python train.py --head_dim=32 --norm_place="pre" --attn_scale=0.177 --init="normal" --init_std_o=0.00926 --init_std_up=0.0586 --lr_mult_o=1.66 --max_grad_norm=2.0 --warmup_steps=382 --final_lr_fraction=0.05 --doc_mask=false --max_steps=7074 --dataset="wikipedia_en"
Each number is 128 + 32 x the weight over its row's rms, rounded and kept within 0 to 255. Layers, rows and columns count from 0. Numbers have three digits each. The size before them is the row's rms in percent of the matrix's.

# o: layer 3 attention output (transposed), 160x160, rms 0.0918, rows 55-127, columns 40-79
# v: layer 3 attention value, 160x160, rms 0.0434, rows 56-127, columns 40-79
# q: layer 3 attention query, 160x160, rms 0.0487, rows 64-141, columns 40-79
# k: layer 3 attention key, 160x160, rms 0.0502, rows 64-140, columns 40-79
o55 102:132104149149092144144129123041182111140102216180128169111074091043180108075169133125113109158156139138129119122155121122
v56 099:109075116101116134126087125102161159109171111079121095145144131119119149136067112122159062199108186175146145138115162116
o56 106:096121149166147139034098133180160123160110114101146107138151117133161123154145155163073170138095086139192135125141080097
v57 107:106100117157124132108149115125119108162172144147133072104113119145128087111136117154132161077174126092145140133107114096
o57 116:143055122163129129000119146101120122116134099151134078130124169124126159159145128115145112139116033130116110149152115125
v58 104:087121146176132104102111104168105086134088162130144136095110180097150181155164111062143097105111120097086130108081076131
o58 108:176098139121117134039100128255201127176101148137156108116129099100157105059114155159101148140188027156163107103140123144
v59 104:119107125117090077083107126142155134136158142189134124104153113143116153152125159111126110148125164149116129162197182115
o59 105:172109127153154162026081144174138122189113077080121127130162118099144123111127151137106132158123043130171125117135128129
v60 102:103148158179153163125163179158160120141127094050126142147126135092153110154177092142128079121162124157125100180083124140
o60 123:101161119091087110154157118168197135159090177173160133131149083112156133067127134145134171159120136140167121065148117124
v61 093:122087057114127145124076086147113080161136174210142159093177175121172123108113119080149194106134105099094111174134149111
o61 108:193133112134127133088112159202020132146129123075132096117134138162096143125117196147146183104183025143147156116121126120
v62 120:159120135148068078142046103111122097154094150183116088171166151062076119084079191082109173134187144154111166132151091060
o62 130:157073122154187146054123162087077130100160071103096103131107179182092134189121131120156109101111111121102143162113168135
v63 110:130056147132080090169134181123116121149106087112073111105103133101138148128158109125152043152120104145156141071133163098
o63 126:097200137106158167202119107091169128161114193132155140137139075117187081067148132132065161124138196159136145134125120132
q64 106:148117146131180181169143099194168147094109113132144158064103110165154189075100176138123121107161115134162068140096096107
k64 117:132127165130145174123128095152172103140132102147134102204105101135111160190184097141157166169145166127155165136157138114
q65 106:125156080091146142146053141047065141086144169146167120147140131117137173169100125165141129168169142114117199089111152109
k65 103:140134127129217068164152106123040119187152074064086109112083122092138133097132106139136104167135173135174168122100119142
q66 093:157110186105135114113099117168123184166157048115153137103131109120194078117095170113134147139164107165094089145125074083
k66 097:095120176098090179108115117126101104110091094137063149145147129168097107137148161151100194144146131090093104109138133100
q67 108:167112125146109185106144117159177221140089126123105127124050122140118146112105163121103120128171111155156118150116091140
k67 107:143167130144106153161084136125204123118168189214117111148060104135168137145098135110130169118186140155131088098106126108
q68 094:099201154096133148239124120126184141062126116127150118104118136145114081134108089078127110108094199184176088107140120172
k68 099:080149108131143117145119104118080066144104135109207099153122140103168117183130183115108089129141138133147179179152127113
q69 101:117151090105140177193100110095057130128174182168160205198134117145115156124140142110146111123110181125123129104112119142
k69 096:080103140141128128141136109068042149162126097085151100057119139130173150105083141105168107166122080117145181127092077104
q70 091:140100128160110117115206171199165167128159064135139107127211109129131072158193141131092159089148079122115118152149135169
k70 099:162120078174070121097099120167134098095087148171145148115166138159137121125136177087088188110190078069116110164187123090
q71 101:127190153090109147173108124142113159097122121105147167133097096145130095136149110121127084130097225154108098158104141140
k71 097:111077111118128095151122061053049045155133119161152069196120118109123170174113127070081115115139109128193160150098145073
q72 112:136222178122096173226142104169162152085116094156126188149147093126170124142152081178094107168104132110162156105125129150
k72 112:105097154147105076161132095097120140136126138122149110175162161115145194174131170126055099049107124134108124155115093101
q73 095:133079096099179146170082095101058144080141134106164164114103072105121136103132084120133100099141167170066189099086142098
k73 096:117108123099157128128104088123053096138118116109116171158071151102140100134121187147129009159108163134115179108091154107
q74 088:133153171117101104187179116136157171132101105129171158177123171153150154142103151155170075044132162177120136130148146167
k74 094:060142142123095106164067157099103121085143123174180144152127149118155130171135183101044089104152117153164156130153112110
q75 104:163088153173079117132141070201170168124123120064095149096145162075121119082120109105134169132129088161125102124135117178
k75 098:152131139127040167088136145194152093111107136102103106166166122137109119164146149109105164088150135111133105161172140134
q76 101:121146125157123121094112159069095135113187182124123127101115126147141208178122146145116109093109068152119186081077144124
k76 105:115147149138179124137153131120137118152163155089121152077068132144102094053070152149175075160101161187175102143127131095
q77 108:136176083075132148172133146152122187092088094152140226150095086139130115135090135150183114117113192127119126106140148115
k77 109:102130146142134114191063090080081113112153083116161103180142155124138201143145112115076137116115099110129146133117108094
q78 093:137108138175142134048157172124202110143175109131151189106073074124151129085134119126123151161124029146116093163142133106
k78 090:142142172156121156077100152181132114140105135118071121127140139170111109087156076140075207104141088148088058158217161177
q79 094:137115104081110130121086121074096127171142139164116068073094128116114175123158138136197142141127134146138128130036153134
k79 095:166167157140176179124160110085082150126115112139146119139069173110089106104124151106193107200098119135134106146104122095
q80 097:081033099128123094043078139110149114183122151083130097135161162110124150149109167164113146145126060145137072119118091135
k80 099:194126131125090167115117198226157191097152087126136094092155101144145097121091114158163152135162127135098071085145133154
q81 076:149115150154105106062152111108131149160130113127141129102098155192113129136161159136138149173103037071133138139086138175
k81 089:141136111163136139167090186145167148149124188184161134127109126147133137162162154103179173128175125068155120150158137134
q82 095:076035112157120137021116166098154108190171137127141102088164143118178128148122155125099181141131049116137099154094124144
k82 095:165117129124084129119129128220179134128118155113081133087136122165140091112129145120151181150169099090099086135156142196
q83 089:171137177072141133182156078149146135114129126131143181163092130124200151072117087122062141181139214097130169160182110192
k83 086:055141110118062106085140092133060099125148094204181121166180171112056126154071161130092136127119179112121175092169161132
q84 090:076113150137148143052096103181182106161173210158140161106126123099098104121140123114133090141170082120108145144169164126
k84 087:177136155086146183132153164198172103078079193163146108105173106095160151113131106144160154098177118105147119105116133105
q85 082:161101117155142111089092119063083098110143142186126083116106112145148207116115132185146120121159094132108100139147166082
k85 090:127141150186202172174119136118084164175158084105143100026105168188112109103123106138143094136116160201125077148103151084
q86 095:113084102179127137018125091176122143167085099137140081162145164143170124099154160109092149090147092133125106159144069113
k86 098:179193124075094116163134162172160131082121132157098094031100096200133080140117098157190181147155173131080125151112159130
q87 094:094141121156109089088139126113115091083164179114144136146102118138121088196143087108113135105206065082119182067137084109
k87 095:116183116112132150102132112152113140161096162093093117076120180142171103080112080116093147109140148107150087153129124145
q88 096:095173104115155144126137118099084068128139098128178117123116106109121139184093110121136087133160146127196105107126173135
k88 099:133136160138216138126133113099060127173124112128114111128089170132141146151093132136092097104129132123190158044069131130
q89 083:175127132162124123126122119148123103114132107076116109081148161122145120093131115134075229155143104071120087137170129189
k89 087:156154129109159157064144154156114075131158103133074092130166088073141111129158097134084170109131119118160071116157150114
q90 104:151111148146085142108170111208196189137092112103058128103134137126138158071117113086128146099112122155166071174143089178
k90 103:133099159091058128109086160108199110128089186092075060191182110114149150109135133114097178108111088118144113170175163106
q91 092:089051098170160118061108079180137112143121120115118097080128082136113118115111158109112166146168076122198157138119105128
k91 097:169130215098111141104101129191171099115106144128116079141168119161114136145118176186102203160089104072118120104189162163
q92 089:157092102148164085103080140094152107163120185110182083100148172093148150120143202137173181130169065164149089132128120077
k92 092:148147152134171175116091191160045123156145123114074168074071134145067107128146118127119186141133135122158088111120125077
q93 094:084139119143139114155102117022097105102110177157115123148081068134063173179124067130120102089117189094123194107158115120
k93 099:142132112161206125148161149133100188139122115125149119083148146095174144102161114113184058148117155170129155118059126150
q94 099:157078123124155103019128155092135121113109122159146107118127140074139186141093155130145176136157086164140111113144101085
k94 107:186154129141139175149130151154121188152139125141084149083081081147111078060096119148157179117128144108101134142137118109
q95 087:138141130091119120098091136147142085135156156062144135106094170136147135135091100159079098114151141144069115169174099111
k95 080:150129144128161132156109132152143120139138143177109114132130214128148095143088121116162128171150120127129063106096108147
v64 100:063135147147136174140161054102161131152151139156154116127140155137118119142142109119112131090080122144139061167124090091
o64 104:172058122137126113000096158248156140146136086106115084141177143109104127128110164141096149137138041150146142122134122134
v65 089:185146077082160151105134149105079123172104156180143160126147050148129103126162117126080082122166103188115094154114107162
o65 068:137047152156120150124111121125055085140126071133140131124102109130101146095131122109168180129100159079149110089141139105
v66 112:123128115126131180147145190094126118082114163086100160127114169163058126184081100136109089187061119115121131157112160122
o66 098:116191109105116117180131148000078093119194121107117111128131092119147147115110113139141153119111144173148166100132134130
v67 099:100109135124077165171139176136093142087123099007087151146118104154107134132115100156154147112144138160114102162142168092
o67 106:125206140114102127226140111152174069083098172200141177111109129086174108078140139115113108155162197148092105101148091147
v68 100:145164146116162148152172135128129145148152179110084148158109138130125133135103147151095162180139184093125095104139131185
o68 097:138154136151100133187124110000066106095168149114165153100076125119131108096137116115175131123147155121113139114123123108
v69 097:158132109125114045154106130145129122153120073152157113129125131123071166119172122111065114140140060143153101061055095096
o69 085:073065143109150148077143148194101191134127143107091096150151140131119121202124182114131127092097100103141130205163168100
v70 096:110125148135103101111088102131081180153064148104121141108172073166190088113148081188139150151095151094141082090105137139
o70 090:061156139117103131196158116205169076111116138173125172146127132093157145089164156096095109139154174108103093133105107111
v71 103:136218142102116143142168136139114098104103096107112141148110108171147123070039130161140141129065139121111087121127190140
o71 119:070180145099116109255127131070136103126110145152130190124109108113150100107143126099125141174151211141101153096109121120
v72 097:099113144111244080122127153099137132148082094145162117100153136143132112128146170088153143058107129098084142201134103152
o72 105:127075129150076163063111132244130172117080118139157135139146101148102178119134128149118176130144019105155083100129130090
v73 089:141163075116111073101104151133136152081097060122075127181168126100140188122110150137148077142124141095147117141120106188
o73 087:119069122144174117116119122000080127113147160138162164130118089122107086072113172078157173131124137135095122079159135043
v74 098:164113083103087147119108149098134184091140116126099172125049116128138166116103064178110076212136097131106123076160204121
o74 100:090138126135186105132114124147148112185122123150135119122160133163113122166137091109092181097073240104163123157126116164
v75 094:161097112123126109153169094150146122131132158168110100106152078054135142143124078098151097110226176095142082113166128126
o75 091:106119143130115151106115149000057142144146121099143109136078159150118130182115103156152111101084126118182159143126111150
v76 095:122153105139116187149151200204150102091189201107116074150105116153110093060118136099130172078145117080109173124117160082
o76 077:106172133125151092099121168069187126158135066125150193125151128159156114134126091122131122233109186164116160095106132199
v77 107:183128139108088173134238144110177130121118176094153152106138092134120120150110177219126136143104145135085114117127177127
o77 109:114167135140105112196102114000099069103136142144118156099112143114134111131091088081160102126138191119108130119131124155
v78 100:135128095120114132165127143174160135130157110129113150110172092125091131181133173192116125154159156150059126160160175111
o78 092:073161131134098123205143160066128099139116143141163165143058101156164112074131142096164150133124177131137143080121083155
v79 084:152107106147129138129088137158091157119162101118125079130174147057145177167100094060126116144174129069147108141106128106
o79 079:109096162099111132130157108246077168099089130155167138123104129169121137149167155176123129107142043113137132139149166097
v80 089:104064132121146155145123107155161115141160181053137084097109100083096158120142140136154185140096221121115136069106132038
o80 085:100146130125104092091149170099148180080056088189112172167206119097151123169153115135078104145123078140165097176117126155
v81 105:201138118130123169118131111154107100128151143132134150080136076122100144150162183167145118097129109083082150183147144111
o81 096:153086118160119130125113154000077055119156122109095082121127142112105117157106095112163116109101137129154131124136139127
v82 090:125129132097138114089086097131083125123093087156126121132138216116214168170092167116159132127125137137150143116184119155
o82 081:124076145156075149117172095196116187107113132120150175152164078115092164125146130164106118158135073071160098111115127120
v83 108:125091187114118099123140130097162122120149115131168161132124156071124174071095105070165111180132141103162170132107074140
o83 096:119128132132146140105128144255196160169096102127120111142128155161114095144125140134091164119139080109160110144139108160
v84 083:178099074123097132141155149148135146074100098155083152097128104184077118129103115153124079165141107174155120118147101118
o84 081:123207102145131144201133096138094117134135200157155112171079127108176102072130133117166172076145188108056152125143142117
v85 116:129100168108147081126116117124179172124138105133121156109117116077193082106132149089081153127127136175122111070108035157
o85 098:123132152120137130155144105255200161154097136135110151142154147127113132121143115130110127127145109104122113165095137146
v86 086:144121150127139179161115091092117171138118088118109134151170165122140137110108159152123176141166116170204143128099208151
o86 087:117114111106167098132141088169137086101096163176107169116131143128143107082156105094091055131127182136063122144134132161
v87 092:111124069079141097137083060151152133153137132118113124131122092100143108141088108143086139141103092161134150197175129089
o87 084:228146114168140141123104103129079151156159119107111094127078152162092113075173127161161148107167125154108209071111093143
v88 106:139161106124197126085127131138099111082125143139110102148144111109186121153161127176110119063143181066044169178179121137
o88 094:115060131167112136069107127000049162119136150102152152150109111144077123084137144097170156136124063134150113086138128058
v89 092:115119150218110073128120160118137123153140089143087173152084095137106170150104029082120110130204148172083152193071151121
o89 076:156101107053142118153090130248175112122104132126161075127142122120158094092166150159109121118150065167160128125177126137
v90 099:161159094128140128148117122141113104108114143135098135118130071151137126126156134160149137110150154096087141165139163123
o90 102:075132148126095108195140139000091081099122166122148158101114157123129130099123134069139107154125172108115082141108110112
v91 098:142096141135161078124078113105105095174105105158134146132188104098183123139165218119137097120180166062116099120104049107
o91 099:177045141132119142036137125093078159124112137118102063108144123133075142181133108150137142073104032133167151152144177088
v92 107:108179192138104092130114106139105142159133129140125164146158140162122135121124104110201126169167200145188116095130197156
o92 103:108198130065106165214126121255190126146134128137109143117100136104142148138134116154100091111115161130146127128113086187
v93 097:132135128148162141200177205093164144168095122110106097076157121136120129093143169088133076122102112116143134126160116132
o93 094:173071118157133109039116127000064107119121122142138168154161094111132134129112132090122161143125134156137089131123132089
v94 099:117100152157219094122166184134144145145073105145135106103118147122096150146070146144111093126104127074126125186085106139
o94 102:170065094158086122027090116055045138118162137122142120140132140135112131108144124144170136155169028164114135079149148094
v95 095:084147147143148146156106132124158118129129127109110128132135151101082132132144156123091107110122066152136127132128131129
o95 091:150150098141135082125147130112139141131133107150167133217108113146188118049132104148119131177146174185114166091120117140
q96 115:144119132147169150129127118052169179105111129138181099206065163145132177152166175132128093088062178061076166097122150100
k96 113:100071079197162150078108125140140140137120141133103092114106197115106115124193122148138121120144089126102114138084047125
q97 097:110130127196150159039128110092181065127154091190100072150104157052112134154160176129208136094113129101182098145110095128
k97 099:144118159134058121095139093193194111152142103085132151114133118163134138122157116155185160063121109055135139152145123116
q98 107:161174147147157163092151125130168102103103110092124119142122128176191150140114123135126103083149165128063169159118146144
k98 104:077020123157170140112146150100180115168129143092143138155123142152109171131166107149156146152142128090073131143150105133
q99 085:122082134148126151103212132105207113061156102121125111140096132151152071160143156148171077144124168127134124175162082154
k99 093:144074179144100148120140162152121124159134162171101090145154181127107139163162172118176078129121103077136089149121072097
q100 112:169142198087106136121101148159113110159094091140074158106077101140099137115125110125123133158134136168171106095138141151
k100 105:125181119087131124170075153064093176116152130085117164148103094161134131121130083134098077155146156166130184139140131112
q101 108:103093138139128148094132129100162189070097088122137117175126138177160160110115175141137100075123106073099168130170108147
k101 107:154108110173105165116176136216177128166091069097140077157095101154122106129150122149148147098134150109115100138160058140
q102 104:097080080160139148093166105088159181070068119115195056151113140159127131181139173181114084061137099101057186151126132120
k102 109:081057092190113165066194133153175103129071140092136072114148121127168171116127170119147215097144100111146091122119114118
q103 105:111176145073113072187106106079116099105176151132133110120118117142126145199140123088102123158126196101122185113132159096
k103 103:104106169121193108109120177027059105134176096144083104111128173114092158142095142149064105096154148155185099135130092135
q104 105:172206083109163152180168130078153155098090122114175120136167123162118130170138127151154135119104171099092152102146147119
k104 109:062088107138141078125124097034065124170148118102157049075104154131133134137128174118138119051146120125106107109105141114
q105 096:080161142130181140150135095118105188090040104116144148140093138169152162129134130164086076079145095158112150129151148123
k105 096:056156209112166135109137102087107177117132141096139105136096203160163155107158171051192133167123190128123205118093135185
q106 102:129103090133186085091139131107052120141134179092092105120140159111167143094113134140159202081096133088080120174166156141
k106 096:079121132144166095117130134121106146169126146155103102104140076129099152118120154145148081082142156097132120147149146172
q107 110:052155116134170139123088109102119118043166122071144121167091125183098155184135152113099108077115134082122176113122126117
k107 107:041016127153175137070168121133131127097116112093094127128095136104171145127153168100115112102145117142156113129073053139
q108 124:109095120170124129097129131123133149071056146105208103160134125152146109143113193118120106118081102121078155095121096100
k108 105:130105076191146109050124152195189117110073130141155114066083177136130116118170143130142152132144108143061117129073077123
q109 101:140083130141150155102170096146138101104143155145097098125153188121105130154140145130131151146097098088072138103148137113
k109 096:125100111170115072097121119174183078142153170134107156116094189030117140144151133111170122152145055101119060179170127135
q110 098:132163055144095101123086141101076080079153167100127122144135174092103102145110165140108188151068106080100149126088092131
k110 101:108087111162116102068110173136106066131143113116138137082117117128148072080072151111120116099132084151165090113084153096
q111 125:134047078164133136077172105147180135093062093053140107132082155159132127132175141151133110081099071110125079157122102177
k111 119:116140118178114102089149075185184155101096168085127158122123179135151104121151151099172196122164077104082078146128111153
q112 097:113072151135128108097146074189143130154116138087144085135156169099121083107158143133166145101152089072076039177104077130
k112 099:211127113101093129135156074232154094138096145124203153137185110153147078139166148134135148112168139129130135163132152120
q113 091:209157119133117148074142109056190097090081161144164124158095114184126121165113169124170094125104097139090126106100126152
k113 093:116067118151110160087133204138142106123127127201152108082149182087119159129124205106164129137162133134086169162123068134
q114 111:055197134065130082199134141100077150177144090121116182139100065127135154115098090128108130139115172153125138080145148117
k114 105:083104099059166153148123131015100169134111155124095134210101141118155138159088108113133077156131166162133141135151109098
q115 107:079182158082117130168105098106116120186166152142082160069123070106112121108180070125139135154130125178187162070119144138
k115 104:109132120091106134184106119075054149089179118142062146138091117167118109150145156171089128102135157134109163151098131109
q116 115:153161177084104084116120164180067128167146119218092150083180119068129144097082135065110160177117139136125125110153107138
k116 115:175159154042125115160087105087078147159144171090119139153171078152138146160122123161119086138112118175141155124124162119
q117 116:154152163108094070132062121167086127194164141212107147132182107103103113083101088129103152158161152137184102098128160105
k117 107:136185141062078117172110166072118121146159151153118099156127068159170092153108073141102143138100165150116154096152184098
q118 122:106178176080100104099095169134080099145147109183079173099138144146099146102104139076104152170158118153159082125127088176
k118 109:150163160058177176182114132137091127170126142124123172061097104120121116115078080170121138140093142148129141094089130149
q119 125:122180111113095094133109205163098109166180101178069156085145103103128150130129131103107185154137104126128114081108106116
k119 116:109204111067136139179151146081060153106172124097094166141132095099093109099088094134077108119152133144161142098116159073
q120 108:118094102173156107148112175083098130077078165126162107176167124107107167156122093166087086122114139060148166078079083117
k120 098:119096127147120121090103173214157135073109124090101086040105139138077156122130137172142150093086128172124081116129052099
q121 104:096114086109165181126142055113145139101099085057170148143094089157134124146090116104108135114119130122131171118121140166
k121 096:105096135154123126083132165101138148106169073096094082150104134144155141181138182095075130110205139104133093142096075160
q122 120:100151146070097101145101154160086135207140121144133166088137105134112123095090132129108183186156145136158092142092150129
k122 116:137187098063124081183117135124044124153138153110108124189120055143148097133083064107069116158112147185153139115113159125
q123 133:122161103087096058131072182175090112154195142153089209097158123088096123110094141124120147230166118137175090100128150113
k123 126:113175131030104120164089144080072140139165107130094150164165094124136165083088108178076123177120129172140145075156184112
q124 105:103085096166138063113087081074094050118159137107105103136167075113143145112114171110066101105123102077080146098143109125
k124 101:148102116159162065096179111170072130140173125131095155075090120134071135110118173141154150115191109079154126115130093138
q125 121:079157053169187178094143082087112104067105137114166111188114148131108130167126143160103090098083161133079177122134125103
k125 116:097059167182148102046103133160113115107106086103145064079077158080129101105129174149166145114174110080130135168106098163
q126 130:140121141167140141139119126130122106080054128145169074186118171152124142201167091135121090068103139128098115101113153099
k126 119:116063159157170153105139061163155141143111137156157077105089153144122171111220152127135136113135091138140112122106056117
q127 128:143152142060071080132109185154127109197204113113075168137141064066147089113074101069114158182136142163164088121162095147
k127 115:136151147067121156234081161055089115131185163150147138179173106174126145148099118177055082129150157160129148101146168124
v96 086:113127074116118065134151146140104144123153139135161091163091137092152110132113167081123170118147147060134153132176131156
o96 079:188075138167149157056106102151150163118143126087139143122180108133139110155137124181152119122121110189155177135116163105
v97 095:135080076133168141112128148149095122090103154161073130182168129066108107183123152101101087109161148091147126160136123115
o97 091:160185133152101157172102116089083144120139141108146101138088108128153115093105070130169163141117106182123182136135129153
v98 095:157167124147118115174137064154165139156148130106141137211091150105055170139117168154088056118157121102110144129107116100
o98 097:107091128119120121098120179069120177171133101097151106150126166139115085165087109143152088163102205120142163182158132148
v99 103:143144153176037127166122065109127140100141101116156155140095141096091161118202145087117128114123117119112133188145133169
o99 112:105107091070172098145097172087164135124200126105073122150128115136141124129135203093130147136108158162108153105111120106
v100 098:102148115108137142117124075120119173120122101130167090135108092091167107123131077186122140096127160073145090112154112183
o100 102:189113138144098143130100085175122070090125158153105180112182084081140154106136154124139168121119062177123136095084147097
v101 115:113139064147092121127150179134106174072114087148142146171185073113139113149149122178057124147091133098132126186104126189
o101 107:154174140102170128225107094019083107113176132110082137142106084124115163105140171096138203125141132198128178077122103115
v102 100:174164133165116109155088076177115140164120140081183124190137091148137101165160112148149097081116134108168170114159055087
o102 099:107092122072140104198159090078094138077096175178110145164124126081114102133138117105089118151134227108086143177117170119
v103 101:082172155160101154163098106157158153166113095106105107119109167156170102134206155180150117179126125151123120151125162137
o103 099:141094131110185140109148140176207076170151118159106099141124123168137122079136150142121122078120159111109145091128112163
v104 102:199121202139088143130105141107074139111090111021150115138166168147091082105114130167123142103164096141128130147164144142
o104 098:075152070122190089137175155173168080136100145177101138125145141136141144134137118100081127110119184129079113155066186143
v105 107:107078179103164107170108152145153158108122120065150086086145148123067121111076113209114120133112105113153144115134113121
o105 104:138121110127085130093223127124118080135039168189124172151150125127160094151118091144104127121148136116144091170129168154
v106 098:147114163138094147134110152151050112120105153114154117143207194125119156135150117130115160122114075137072127150173154151
o106 085:073164163080107132169157103205115136136099124180143162141098077151145111098126110136147127097156119104100114068135143120
v107 090:183124164146174092126190129096150176148080157124125109112122160145129030104103126120160126130078115174153146111136101099
o107 094:113104131145082130104142139129099141113073145140156148129143122125121137175105085143115087164156175109109096170167187129
v108 087:125115129180168133139182151151142173095086108084134173116167198125057122152115116116088130120136096148163156100140096101
o108 076:101163098097085094113122126116164094176142124122084075172145093190123138095094176091124150170094169142107197158078167165
v109 095:102164120101158117081113159160124141157105097151047114116123186068133154193126132146121107134179138131051071134141207143
o109 097:164144110166107140099106126061145133142166084107117111139113118169136152072104169143143145117076050125163171106093074114
v110 098:143139164123098081123131130143104163161129120176164142182158141145120165118106121111135128124126129106122133178144134117
o110 095:140106090146153141108076189160093193116172070058151125137124155071114103162152178109130139154141143103165114101155133088
v111 116:161129133122157127122109154169096102146149131114174118158096063198153104085096158062165133182156128121167157068105118069
o111 117:128082141124103123122159083255142147113058181173157166083143149104156125170119069155112083117137147108108104167136181139
v112 107:100117113125092100085157106105130104133120125116103128143162092115108154114188138162095128110114153137142091163104227181
o112 121:128186145122132151187112131178150112139175114108099136117117134117101149093146185080129147123153064116135109058099035128
v113 096:151137161094107175158070138145154096129115140091179111137146136115126081100094151141135156166128126125127142131117114146
o113 086:146140124164122111121144101084094192137146090119158139134062127142147110186075106143149101125155161098150157152153170136
v114 106:124086119146084110096129125098143156138127133159129137178133079111187174138176127157102109135090138147170168101137083096
o114 102:113149119163194131090104157246186121146130099094131117133162155144115147109161175106107173143130136143175109126089124118
v115 102:126104082149132071143150153094116120124141092101109119073157122084104106186115184164137132083085157076124087180119119123
o115 104:136151125127085149138111131000122139102194134093122128157111124138093140125124152089171148175139045136148116097121082130
v116 093:144118137124101107166124114111133104143099111102149088095107095192162173127139115150186137136132174143148122111132122137
o116 092:113109139101172125112115129137133093095128117139110144107186137072135122094144197098059163128142111112122086109117130101
v117 104:177156114209057132121122033132100147116146139121142141148114160080077135157174157143123100109140150097138153136066177123
o117 094:094182104123174136171118167000058122119205119079120082128095089172123165117106165110122162123108142153123173103148092116
v118 102:107151073072113118094096136147085136155123071160177047117151139101148167137141145174098088174104151151124076096119126161
o118 096:137108149134135123106141097253185136137139146116120174132165125119110153123144172120132149115133087107167062115070101107
v119 098:088105089157141170107084150137166125136082117132087149142160174128144129130060067145124131104119108084109108102099120072
o119 090:123165148139073149082144121189104150187138125132171079107060115188148129161099139129175087125105122115128155134170124155
v120 105:114175182138136135196110127125109103159140137108196123083156125119099132104092178175117142104121082164091121115170150115
o120 102:149099102141123087124172127077128148139084135154158154130097151149145099162101063145104109149157196090119115178137170178
v121 099:083149134069188181111141159118122118123088133106135102150079103112137088078085156152050166165128102040182152135145130146
o121 106:176087152148038116160163040145084143109098183168171197104149100109110118134138084134153111143135115136112109136120170131
v122 106:107216122119084140155117131107128092104089110121122115133128136146127144186144097080122131179099083193086122093188203159
o122 108:106066128082139069164124110198162143157138119159135154145141076135165121073139160149143147116123174140099163074116106110
v123 088:129159167145119171124135104122107153085137144121161129179109122089120161139162095091200148079132139161158117118038173175
o123 089:087177100110113100217140154127169089110136084160116127113103123152100142041135183134094115161122107134087145110119066139
v124 107:105106159139142140165129133095077117136124090219116109110106164181109140127133111103137120115129115084086142080134109119
o124 096:114088107139102135090109161182166146152093108108127110140120122139139136141155134176105107166115147153123143158139149121
v125 101:095185110124151179134166167171132076135127126125076118139100158071173157083170193162118107174129142115127117133204099110
o125 090:168059144127109115136146108255212163147097148145150164125126150138132077129149129127133125115135100106132090115111131137
v126 109:127140116161099115127157088146123088124119115129161121105119114165065093141145133093108150157159132088109123128121105067
o126 120:133151146100108135163165113101104131130068180184145153111110132122138132149089071152130091107137148114110106147159129149
v127 097:125145131116127193117160136147125135114132113135206145071194148052111130118158130118115121129131156130186142137074140105
o127 089:113157114120119099217146141147167063130141135132052128098130119159122149116159205114110175151122086150115149124098101144
q128 103:163139156156135174058081162195198110112097100213136155081157105092152119128120159134155141130160060120114120156118087176
k128 100:204142157115116139133136102182166069163124199159148182138061127151131160101091123095119211163208119142113101141142116107
q129 089:079148116113128131200136101121080095094165161083140133134095064111130197121097104137106102096085219134147162088081122163
k129 093:076148056135187157166161093136124106173142095150142172157181141145107130101102094170135092149052144148188202164112143184
q130 108:163054107157113103042125124189163142146147132119112084132164152120117123165164163158128156124170119110130127112153147101
k130 109:115130117077125116120112112151174146182171114161111123140136179186146125109122097064124164161158141157171132127048128095
q131 092:115158132140152146141152127166144142181112075107160165148101071153209143106148119124133129155187179158119081172117160143
k131 092:144086115172078137148127102114121114146149170151211110106099067090114175147188087114139101081104103172096142131118149149
q132 095:117056146142183109038067116181127132111175134120112151093098102125110115088158146134137150096163028089119061173158135146
k132 095:106123175131071106128064129138122116120145113137153120173166135130112134109129153134148152193174083120119095092090168081
q133 099:176116131169119109097130135163135165134106091136065122076174147138178107116147183099166158143163058074151084105073114137
k133 100:179142144092061133083129096151153069108113125108127145172141127190135108147114107067089163114166153114140118136118118108
q134 092:167163130117146134149161109230124149113084108090131149101083105108135092051103147109152107171194141094151054130161116122
k134 101:121101135103130095180132125152105117111138139155131103157138101073171165164189112106130144068145100099138098178098142100
q135 094:169068111188160133057164103180157115100118093158107127109129127133117158088158213111138140162145065153129134137140085169
k135 096:185142149078087113139045115163169178085165121131090127157122158141163154112122099111083219177163107118138161075096087100
q136 087:109167145098149056142111148183137200141066094136134084103120110138174149079108147116181144180155120147218088164131113092
k136 095:163117089161124154186158096127129122100116133115160109146091092073133131160157142154126093091076075139110147173126160121
q137 097:196099143162126151051176137210175147090153097095121075103102132120136093124118105112075120168168069112118081086162147137
k137 097:147124148102061123117116114192174072143144119155177109168097161108201159170139139164078176121179129139107119163122138132
q138 097:157144110102122155208122131085089084084174125102151163163121128121156160173115124122112127143103173097139141089163132149
k138 104:088120150155164090109152119065079136122093072103142098103140084099110094129063156189141083117074168136132112157154128175
q139 079:164090141137098120100181131110098126172118126184160146102140137127079108129140127103155148174152152128130081136088065098
k139 083:131195134127060163148083156155148164126120102136122079126167123159131089075136099166101161148166077144144145100097143135
q140 092:147159106162147113095160144111140127082104128043126098159129079154144079107171086161103143160143128081099095162159150135
k140 087:150134126138140095104114135097156103096157114132136122155148177094087169131165136158128116083117128098117073109064151109
q141 087:128101150077101113183211094189152134157098137129091149147135109121143103138091127153123113136084208137139076149183106112